config.yaml
d_model: 160
head_dim: 32
activation: "tanh_gelu"
tie_embeddings: true
parallel_block: false
init_std_up: 0.0546
beta1: 0.95
decay_fraction: 0.685
seq_len: 512
train_tokens: 219500000
steps: 3350
dataset: "wikipedia_en"
Each number is 128 + 24 x the weight over its row's rms, rounded and kept within 0 to 255. Layers, rows and columns count from 0. The size above them is the row's rms in percent of the matrix's.

# layer 3 MLP down (transposed), 960x160, rms 0.145, rows 776-785, columns 0-159
size [102 100  96 104  98 104 106 112  89  88]
[[111 129  90  95 150 161 140 127 139 160 125  95 152 115 170  71 115 158  90 151 139  82 178  95 116 140 158 146 120 154 104 144 118 122 145 142 155 107 165 146 160 100 152 155 112 134 145 172 118 107 104  92 124 115 138 107 107 155 107  88 140 147 165 156 134 175 144 109 132  87 131 143 106 136  99 128 109 104 150 119 104 171 131 124  97 131 117 144  98 172  98 111 132 159 155 150 136 159 111  94 105 155 116 141 151 161 142 114 102 149 110 100 128 141  89  61 109 136 174 129 141 124 102 127 132 120 179 104 122 116 126  92 127  77 142 103 134 130  96 124 125 118 150 125 148 110 120 126 109 159 125 127 105 124 123 118 126 100 107 117]
 [100 125 130 117 108 141 162 182 132 149 169 127 142 144  88 100  93 121 112 137 149 141  91 139 111 158 143 161 106 144 152 139 122  95 151 172  87 129 153 122 106 133 155 154 109 111 111 146 135 124 134 120 109 123 145 101 153 144 139 138  95 156 118 122 146  90 123 116 115 133 118 140 121 141 156 154 104 169  98 155 172 133 105 118 122 111 145 130 131 122  97 100  98 105 157 165 141 107 139 148  67 121 171 156 136 120 150 159 125  84 113 144 110 119 107 154 122  73 161  92 101 134 165 175 130 118 125 141 120 135 155 140 133 126 127 165 124 106 129 110 139 125 116  91 111 128 179  86  91 138 162 122  92 145 127 111  66 129 172 109]
 [144 103 121 121 142 161 110 107 108 136 119 130 104 118 152 135 125 124 141 153 112 148  93 150  95 110 174  95  90 149 184 150 105 118  87 139 131 143 141 133  94 132 131  76  97 111 137  93 125 125 117 133 131 140 113 191 139 106 144 146 120 121 152 150 145 104 137 124 129 112 111 125 157 134 129 138 107 175 128 121 160 122  80 129 113 110 125 119 120 149 125 120 121 121 107  73 151 130 136 149 129  93 128  91  77 154 150  82 115 127 167 169  74 160  94 148  91 145 113  99 173 121 131 132 204 171 139 161 134 133 120 131 135 151 129 146 134 126 129 102 122 144 104 109 141 139 157 135  85 114 140  97 172 139 124 121 149  81 147 136]
 [143 123 100  80 163 160 137 159 127 113 136 135 116 145 144 193 101 154 122  85 107 125 156 108 113 139 100 170 128 112 133 104 141 107 135 142 151 113 114 128 118 148 129  97 159 100 111 137 150 136 106 131 144 159 149 163  82  91  85  83  78 146 144 115 113 109 133 106 170 127 150 114 129 126 143 118 120 123  86 144 113  61  96 123 146 169 121 117 100 134 124 134 107 163 128 161 158 122 124 103 137  91 146  94 150 130  86 159 144 152  89 142 176 177 174 128 113 115 149 127 121 165 123 153 132 115 134 118 141 114 124 121 105  94 128 105 163 135  95 164 142  87  93 112 145 133 115 128 101 139 107 137 171 131 147 134 116 130 124 124]
 [168 110 131 159 153 141 139 138 110 148 103 113 150 131 141  88 180 138 114 144 123 129 123 135 151 111 141 166 114  98  79 139 180  98  64 112 133 125 119 142 120 165 108  98 111 140 133 114  71 142 117 197 124 155 116 110 110 145 133 144 134 119 143 101 118 131 116  90 145 119 113 142 144 133 164 130 108 125 153 129 113 133 145 176 127 108 148 167 152 127 119 106 125 141  71 103 127 138 160  69 102 145 112 155 144 116  92 140  97 115 108 130 145 147 118 104 133 133 141 143 132  74 131 150 141 149  98 118 145 142 136 108 117 215 150 140 151 106 127 132 105 140 132 152 132 133 100 150 102 184 139 114 113 138 138 126 131 166 146 118]
 [162  73 103 104 161 106 127 122 143 143 103 171 114  97 123 107 122 118 140 127 146 137  82 137 151 128 144 144 159 108 143 138 147 110 129 111 153 161 143  97 164 143 147 127 118 156 117 121 148 150  93 104 138 149 157 167 110 174  87 139 153 168 146 128 128 108 149 109 105 127 139 116 148 114 147 129  72 137 180 129 159 105  79 148 106 133  68 154 116 130 121 140  87 169 125 169 131 100 170 120 144 112 147 136 139 131 133 113 169 124  93 133 155 174 103  95 106 107 122 143 151 128  68  90 138 178 125 104 130 142 132 113 118 120 156 143  97 120 133 150 110 141  88 116 133 119 144 113 146 148 101 141  93 106 136 153 104 132 145 119]
 [128 125 107  98 129 146 142 147  94 147 146 118 142 137 136  98  97 173 116 126  74 124 154 131 118 109 148 135 159 136 101 114 120 110 128 122 106 133 134  92 142  80 146 172 100 141 102 146 111 115 101  48 121 159 134  98 140 139  91 140 131 158 170 117 143 125 120 136 205 131 171  91 148  66 128 128 111 124 104 162  98 102 162 120  96 112 107 121 142 131 111 152 124 180 124 135 137 170 113 126 128  88 190  92 152 151 161 139 105 101 153 133 116 120 117  91 132 112 129 133 131 118 118 136 109 130 122 151 146  92 119 141 121 111 123 140 131 139 143 118 147 113 122 149 110 112 108 133 108 166 120 142 155 130 145 151  97  71 141 112]
 [139 160 161 107 123 192 104 118 173 119 164 141 143 138 141 139 132 128 125 132 166 162 127 105 116  75 127 123 156  78 118 114 117 143 106 102 128 158  91 116 128 140  77  95 143 108 158 114 107 127 154 122 129 131 111 119 136  78 190 139 114 113 114 117 120 129 112 173 159 129 116 116 123 111 111 104 142 135 140 127 159 129 122 124 100 148 113 152 127 168 110 136 100 137 127 110 167  93 130 116 113 154 134 101 151 140 114 105 133 144 153 110 138 125 110 201 123 124 158 153 131  98 137  90 151 167 132 117 137 159 140 135 130 111 151 172 160 127 143 152 116 148 133 133 192 193 129 129  89 123 161 134 156 118 129 136 104 153  93 162]
 [122 120 123 182 163 142 138 123 170 152 113 141 142 112 140  98 133 137 141  78 133 159  84 118 120 133 121 125 140 111 128 100  91 140 106  86 132 157 131 105  84 134 134 112 116  73 167 124 119  96  98  87 142 110 117 162 123 168 120 186 142 144 113 153 126 118 146 135 121  87 109 169 123 180 141  91 105 165 107 132 131 139 114 112 123 109 129 100 160 145 100 188  85 135 142  80 117 150 117 162 128 169 164 104 123 118 128 140  88 151 104 147 112 132 133 137 157 118 125 126 141 193 140 134 145 157 147 110  98 116 126 151 135 135 103 139 129 130 107 171 122 131 141 119 161 118 126 140 125 110 100  86 130 128 119  79 108 118 100 134]
 [106  96 107 147 108 125 136 139 136 102  96  85 120 144 118 105 120 124  92 138  98 121  99 118 114 146 101 107 119 131 124 119  71 121 131 120 108 123 143 102 126 187 151 156 169 100 156 129 107 112 131 147 159 120 120 108 139 118 103 103 111  96 152 120 148 141 105 114 137 146 175 175 148 134 112 127 135 120 122 128 163 127  98 115 121 140 124 142 108 121 122 172 123 140 141 125 182  89 139 188 114 173  87 127 180 148 134 117 102 163 119 166  76  91 109  88 124 105 109 164  99 144 137 134  97 141 154 126 128 114 130 173 139 138  86 138 104 154 149 140 184 152 123 149 111 115 148  86 130 113 147 102 170 163 127 128 153 145 106 129]]
# layer 3 MLP up, 960x160, rms 0.211, rows 777-786, columns 0-159
size [100  87 100  97  92  91 101 101  90 101]
[[ 99 110 128 138 135 130 103 125 137  90 108 127 156 117 164 125 113 113 133 130 164 152 173 133  99 120 151 103  67 181  71  76 137 140 126 115 151 108  84 108 144 145 124  97 126 121 132 130 136 126 124 136  93 116 157  92 131 133 105 106 118 165 107 137 116 140  57 143 147 145 103  62 114 130 131 146 110 113 113  92 150 113 105 161 189 129 133 134  95 106 147  74 117 127 127 120 123 127 151 152 148 146 126  98 106 156 104 100 153  96 137 106 129 127 111 119 151 128 101 127 118 121 120 133 114 141 120  68 152 121 111 146 143 141  63  99 150 152 115 116 140 129 132 151 116 107 115 152 120 124 145 172 143 126 158 112 114 110  82 124]
 [119 137 145  66 110 152 126  76 113 139  83 132 112 120 133 128 150 126 116 148 151 119 132 145 133 164  85 142  88 168 160 120 106 109 118 114 150 136 122 169 143 155 104 111 140 168 120 146 146 106 109 108 134 117 175 129  83 145 117 181 132 107 116 137 160 142 123 158 154 152 145 135 129  93 144 141 135 140 131 127 164  85  90  97 141 102 130 163 146 132 134 135 131  94 109  91 128 168 125 142 113 102 177  97 135 126 143 170 150 118 113 130 134 129 116 117  92 132 140 140 137 142 105 119 125 127 125 157  93 147 171 138 101 116  98 143 115 125 200  99 113 169 162 135  61 132 170 130 148 142  81 126 129 113 115 127 140 148 106 145]
 [128 112  77 130 119 170 118 112 136 110  97 128 111 101 121 141 151 152 144 157 106 134 115 140 135 125 168 107 175 135 117 119 120 142 127 125 137 109 112 123 113 129 109 119 166 145  78 120 112 160 161 140  93 139 139 119 123 182 139 124 129  93 152 132  96 126 135  97 120 134 121 111 147  73 106 169 150 111 170 112 153  68  98 133  75 150 164 149 140 146 151 153 128  97 117 167  96 113 116 106 103  94 106 133 156 132 138 109 114  76 135 108 155 111 118 133 111  90 150 100 112 132 113 128 182 104 119 139 153 140 130 119 126 127 133 140 161 121  92 159 133 128  81 164 128 124 138 135 119 100 133 130 128 117 182 162 193 151  94 105]
 [134  81 127 133 101  95 135  86 148 100 124 142 124 169 159 131 130  94 145 165 117 139 113 142 151 124 100 132 110 141 121 134  98 165 123 117 138 121 162 136  89 116 149 151 118 114  97 151 125 119 110 110 131 140 104 140 135 107 129 141  94 149  98 140 118 125 121 138 164 130 191 104  75 108  98 107 113 100 141 141 122 152 137 133 127 140 121  88 117 112 110 122 154  72 151 121 130 153 115 154 117 147 129 132 133  91 119 143 154 162 136 123 128 207 170 152  88 124 121  77  87 188 109 109  74 163 119 119 143 108 149 112 132 135  85 126 110 163 155 121 154 154 152  99 124 105 156 129 163 121 120 154 144  96 128 117 142 130 164 157]
 [151 158 160 138 101 136 112 128 140 146 124  68 132 123 115 121 164 105 111 177 167 108 114 146 118 111 100  96 105 134 115 160 104 144 189 168 134 100  99 146 164 119 110 125  91 114 133 145  97 138 152 121 110 124 108  98 135 106 197 145 109 153 152 131 119 161 121  98 145 113  68 108 111 170  97 115 159 116 182 104 172 130  87 130 132 156 108 113 118 109 133 101 124  92 134  95 115 121 140  91 127 154 103 146 137 133 131 117 113 135 143 111 171 109 113 119 128 147 125 116 110  90 149 149 144 135 137 150 125 141 101 136 139 110  84 124 138 114 151 144 149 115 152 138  77 146 124 103 129 114 132 123 129 150 121 175 104  85 104 170]
 [131 150 149 197 138 131 178 131 105 166 153 182 142 151 118 114 113 100 135 121  95  98 127 120 115 101  88 107  96 118 136 112 166 137 127 121 100 119 122  99 101 130  87 162 132 104 135 128 120  70 151 162 133 107 111 104 123 109 161 121 141 125  97 153 118 178 165 117 105  63 108 133  73 147 123 126 130 139 130 159 142 133 155 127 146 141 111  76 113 125 110 120 150 116 137 116  91 135 142 145  96 135 145 129 107 102 126 116 116 143 114 139 171 110 118 146 134 124 119 150 112 141 171 195 153  80 128 143 154 130  90 125 142 171 123 103 142  94 149 109 125 113 115 109 127 172 118 125 146 131 156 116 147 131 143  97 119 148 123 157]
 [131 143 149 111  76 144 119 107 144 100 138 148 117 143 168  99 163 139 134 112  90 137 140 129  83 138 127 120 153 165 119 123 139 129 157 190 111 119 135 143 110  81 156 107 152 138 103  91 106 122 149 130 134 140 116 150 195 113 108 130 155  76 123 109 143 118 118 132 127 153 140  85 138 147 125 150 156 152 167 153 142 133  83 112 113 119 112 151 152 163 120 126 126 109  91 128  80 148 140  95 112 133 138  94 131 154 116 173 147 102 116 143 127 119 133 166 118  91 136 145 144 129 142 121 155 135 166 136  80 114 125 138 120 128 171 133 141 166 119 134  84 110  95 126 129 167 130 125 119  82  93 153 107  87 148 172  88 102 153 116]
 [145 157 109 147 129 120 133 133  95  88 130  76 148 118 136 151 179 175 129 184 117 142 127 128 161 132 176 157 119 152 142 124 161 131 119 103 176  95 105 122 146 108 111 125 125 144 115 124 112 146  88 142 138 130 145 112 133 147 123 112 127 111  90 111 118 129 119 115 136 139 116 141 128 132 121 125 154  52 113 106 165 147  83 126  72 116 144 130 108 130 172  98 116 124  75 145 135 130 128 144 105 106 109 131 103  91 107 128 152 133 139 132 121 165 139 105 189 143 105 138 104 107  91 136 124 122 141  86 112  87 120 116 173 117 131 123  83 125  79 160 127 146 116 140 156 131 127 145 107 138 124  79 136 107  88 158 149 149 101 110]
 [135 110 113 133  84 103 128 108 119 100  96 146 127 119 107 139 196 155 134 161 128 138 136 112 140 106 125 139 125 147 134 118 137 134 166 130  63 130 118 170 110 100 102 155 150 132 155 160 120 141 132 131 143 118 101 156 141 123 128  87 139 132 143 161  79 133 186 102 135 141 108 136  93 119  92 122 103 129 163 178 146 165 129 103 128 135 115 136 138 143 108 139 155 156 145 119  85 109 118 136  82 140 123 104 136  81  96 134 114 133 182  84 115  95 121 119 175 170 164 130  82  83 102 143 108 126 127 126 112 126 144 132 132 149 136 109  96 144  98 105 129 169  98 141 125 157 107 130 137 153 133 141  64 113 109 121 131 109 124 119]
 [124  91  90 112 101 122 171 163 134  98 124 101  94  96 123 130 140 126 132 137 141 143  72 122 136 138 110 139 157 151 126 134 125 155 155 123 113 142 154 126 164 156 165 144 167 183 135 105 135  93 142 148  75  94 156 126 114 105 158  93 118 116 115 125 128 153  96 164 177 150 150 140 117 115 121 134 158 168 145 105 122 122  85 126 154 150 163 113 159  71 143  92 126 117 127 104 141  98 111 127 130 122 148 135 121  94 138 111 141 129 172 108 132 139 178 159 161  90 108  74 108 111 125 130 120 119 113 137 147  94 103 107  87 100  96 138 136 153 134 136 127 147  98 101 131  95 109 121 157 127 122 121 145 126 154  97 141 146 101 172]]